Weights of a small transformer language model.
Size: 3 heads of 64, MLP 1152 squared ReLU.
Architecture: rotary positions, no biases in attention or MLP, embeddings untied during training, some layers without attention, local attention windows, shifted keys, normalized values, value embeddings, hashed n-gram embeddings, a smear gate, an embedding shortcut, learned residual scales, skips across layers, capped logits.
Each number is 128 + 32 x the weight over the matrix's rms, rounded and kept within 0 to 255. Layers, rows and columns count from 0. Numbers have three digits each.

# layer 6 attention value, 192x192, rms 0.048, rows 166-173, columns 0-191
069139166135130144191150193127128125178061090162149119155103105158190137176087090127151069115160122150159148049127137069119155104124122083118125157160079157183157118124123136086162102134152046119208093110067121170166146106139121125167160129087036074131153174120145182127126182124117121104147120150127093107116182181149157219141141177089102113142116160136125150126096099177144100136120087116110080193140135113131172083193116118091147185150089052128122096115098129118177112103092112126138103130167144163118132117121196186145137139082126103190146136163138142111156112111154160174
111108165090108165070085193111125100182117129121168089113172158110172157163144042156066118116109137105127179108122190117137144193114081139111098129084161182161118116094166173091177119145178100169204087147106151072115125172086160162114164207170156074135123149143137145108151150127145140125114192114104142063135136082137141098111102172141146051150116143093109121116141092174126128142119138134172125167161132166161122082151093157216165144151059149089122170118049178106139087169170100129121096166102165129161128109112141080072135125174138078108195116187105133140146161124122191132
161160143126113123150073134107090136179154081164109129134105169091133058088175094164142159109167061078104067127138102141156113132094171147116119109183168123184122147115081156106110132106165194126092093133121167078121107137153174169138172158137111137118080124122125129127107200068156136104145123122086117164110120108090128137136134182139147113094124140092158103124126144097117086109127099175128158147146109130108122141142091145135103150121118108134117142145129111130122137086095134126128097114116139091097154140192093135122116110092128169094087151176168111126109157172098100156
116145088167139121095143096131111096066109136150138117132049114132146138140118143142147169149137135138103136131152096142137140116098181081123124126116141100092168144131120100085101124146154143165162079140153097099132056119111127143102111089091143165124105098160091177142092149130121122135139111133100076118114161128112165117140075072147094108141111079106157128100105098132104105133160137095132086195141167082111166132115159064076091137114083180155109069163180106115188130115165122099138146170112110090115127074143104140080085194142175131193173128099102112146146125135140110079
122140175105199073133131165165130100124162105063164138106164119167213117150131098078108052074101133130148112091146160124102206064138104152119089137171134198168139094194123135132144182134054106173138095113136108114161086092129131149157108100138134058165132054135135170120133116129179164180138185117161146167157134126161123077109128095117103121110135148097139157220131126185167124173120055118075149150118122153111154117169093111146111163142168123182132157019087169157157108130147116108177140160140153189124147125136188171206129120084137102114076153108122105115143090119088145195
158110156107144125160141109132099110093121115050162106173071157150127134121151102094121135131088123118146100121167123083133140184175174164095133088091121105094084125110154062143130125152129098085074158122179118104148120114135104113098110096128154144147115118158176167092194147133121120102160147182151132097134120184100142122145096116166126162072099059171128088136112096162120157149166137117139151098149114148128127119113120101130048163074144165155066154125122121186102152157131159138105112127114149239137138164155126161125107120121142131163095150137140125091125154159123170107
128152130181127165083126144123128085121111092093172064088158139181069092134145087195105104154096133112119109121131095150134086134138120108115056074147123122126179135070141048059093142152112103154098073104130147085093205206106130071120107164141125107117179085119103113145107153124109087118103098203144140129117100089091139105141153060100055155198101134169120161078073126124148135101133079083127073151143140103159161156125120100107159186123091130082064091115098144063179130132197133116161135139134102122102102083175155119145171123078109165102143113109166126114179093104116134138
096104190149083141164093123153114124113134091080068101151082160153199108114148132121133191155125151129133089095084108132140105147126171138162142122116135135107196076105108062132161097140120068072100160126084156122119093141119183158213123135137144098156110182115114101136125100159105173124143102163146150128139145128112103127175061097193060149119122155042192154138114085150094108098106093142105192099165172086143077129162105139137120119130168128152152130103131102118169142135129099119129100202080148170113125133125112137118133149118155145149117153118135106119113131110138156104
# layer 6 attention output (transposed), 192x192, rms 0.0594, rows 166-172, columns 0-191
077068153132100114086062132096135151109089121174142098145132199165143065117212092095092103101104111127160162081155121151135177160092124138140111134111135116151127149078141102115113088128092076172109166098158078048170172115154148190102169177129084134149185184172179097087160102087124164146142116091105116108102149158138190097148187082105145145128123124212108127141162171137072164055124171146119082128098069095152087189140120123201152179072112154134159170067104130127164110181114066115166160142114141141152087148102119140091157093077112164131098155076146120125118119080148124133
155112101067121140135136190135152164150150131145174142157151102187133124105130153178175043140094110145124109082150142103076136159082099191163054115116166114145131148099097134162130073179115115226127117058132109156159151164186077133166192167156131098227091124137177173093139115132202088115130165098086128142113053112199169085084134136057067166196163143154066163132077189106092109066140084099101116091154128192146106127147094167091169166153054099155099115147109143223125150158114116129152135127142126066126056185135152119089138118157162086141102097092135142141193113203148193127
089116169132164127105108146095131117116099162117132135065173119159118181186162213138122201099101144114139146127168157138149113137085136100230071104129081102081143151124164132099169162077093126189147218104094170193153125073127139055086102140113170026144135127143138121167090146147154155100077093114149137179135136128160159109208150141144102142152124117132130089146102143093149111163092143118172082145087132082101165134105152121156106082106158094115170100096122107148131122136182146121070166173106123148074101156121142139207140169125111143151173110089142108118137074123136156139
111112123097159156112135049132134141182109148146095102130133084143153213156117118155148133158138170131120147157131129106180069147035197114121101092153075110135114156122127114088117053112125168114128085103121177100123167130099169145127101116129105153129144152112155123143168061124089141095089174140135153163051118154106105099123073108111145155081147187137131137144177093065147106133161149090127111161171112117169126091199095184089178141126138116123135189104139174093148138155116146165096178165144154128207164122138164082109114139124150117067114116118135125119126113118050151108
134127156169163243116084162145091124199110075075081164167136196124110132126096156134175160024133131123175142137130106180130135138129102134114093090182154129114042106128146155111134107085113100081128123134125094173139133105161113133151147119167100140156181123163163155057155152154110141168103098113170131062105133177148196151115146135083130109062147129089156196075176108136082140074114190099154126113166089111156158148124135107110125139111123144126148054068121147136098109210097095140114111153188096113173080138141151094165146141084137065136142132092199122116176143122131120141
051251189121152125110104113074112112108161110192075180130143117148098199076097099044124167125108087100128105127198080178110147112098125137129138115141100159133093127075115090102134117176135098009137140133088103175103125144087112153115163099142123111126155180083126154130090151148095122132151132130142129131134160142108077084078126149095104128161084114098135138139031111122139081139150108129127093116107092115087107122127135118058161150144171136096115151113136102118097081133159097127156105105133169131098202088120092087126074123108107091133125129062112073147131075150143149181
137091100134115158105125074100101140114174106164149114076113109183138168050141055111098122124134111122119165177143095173240149184191113079126112071075148179161078126168153134159122115152123225168124112078117077154156074123190114151127127149087139099135128164158125129094124146133132100134159095121095185063135141161178099134142104159195122153139165112083148150138122188133149125102196103134151136075101157171144110099137213122074164141117172126113152180132182103124127152161119104117114142149074129141148081109144168167086138146149109089164119091138150074180100062136136069142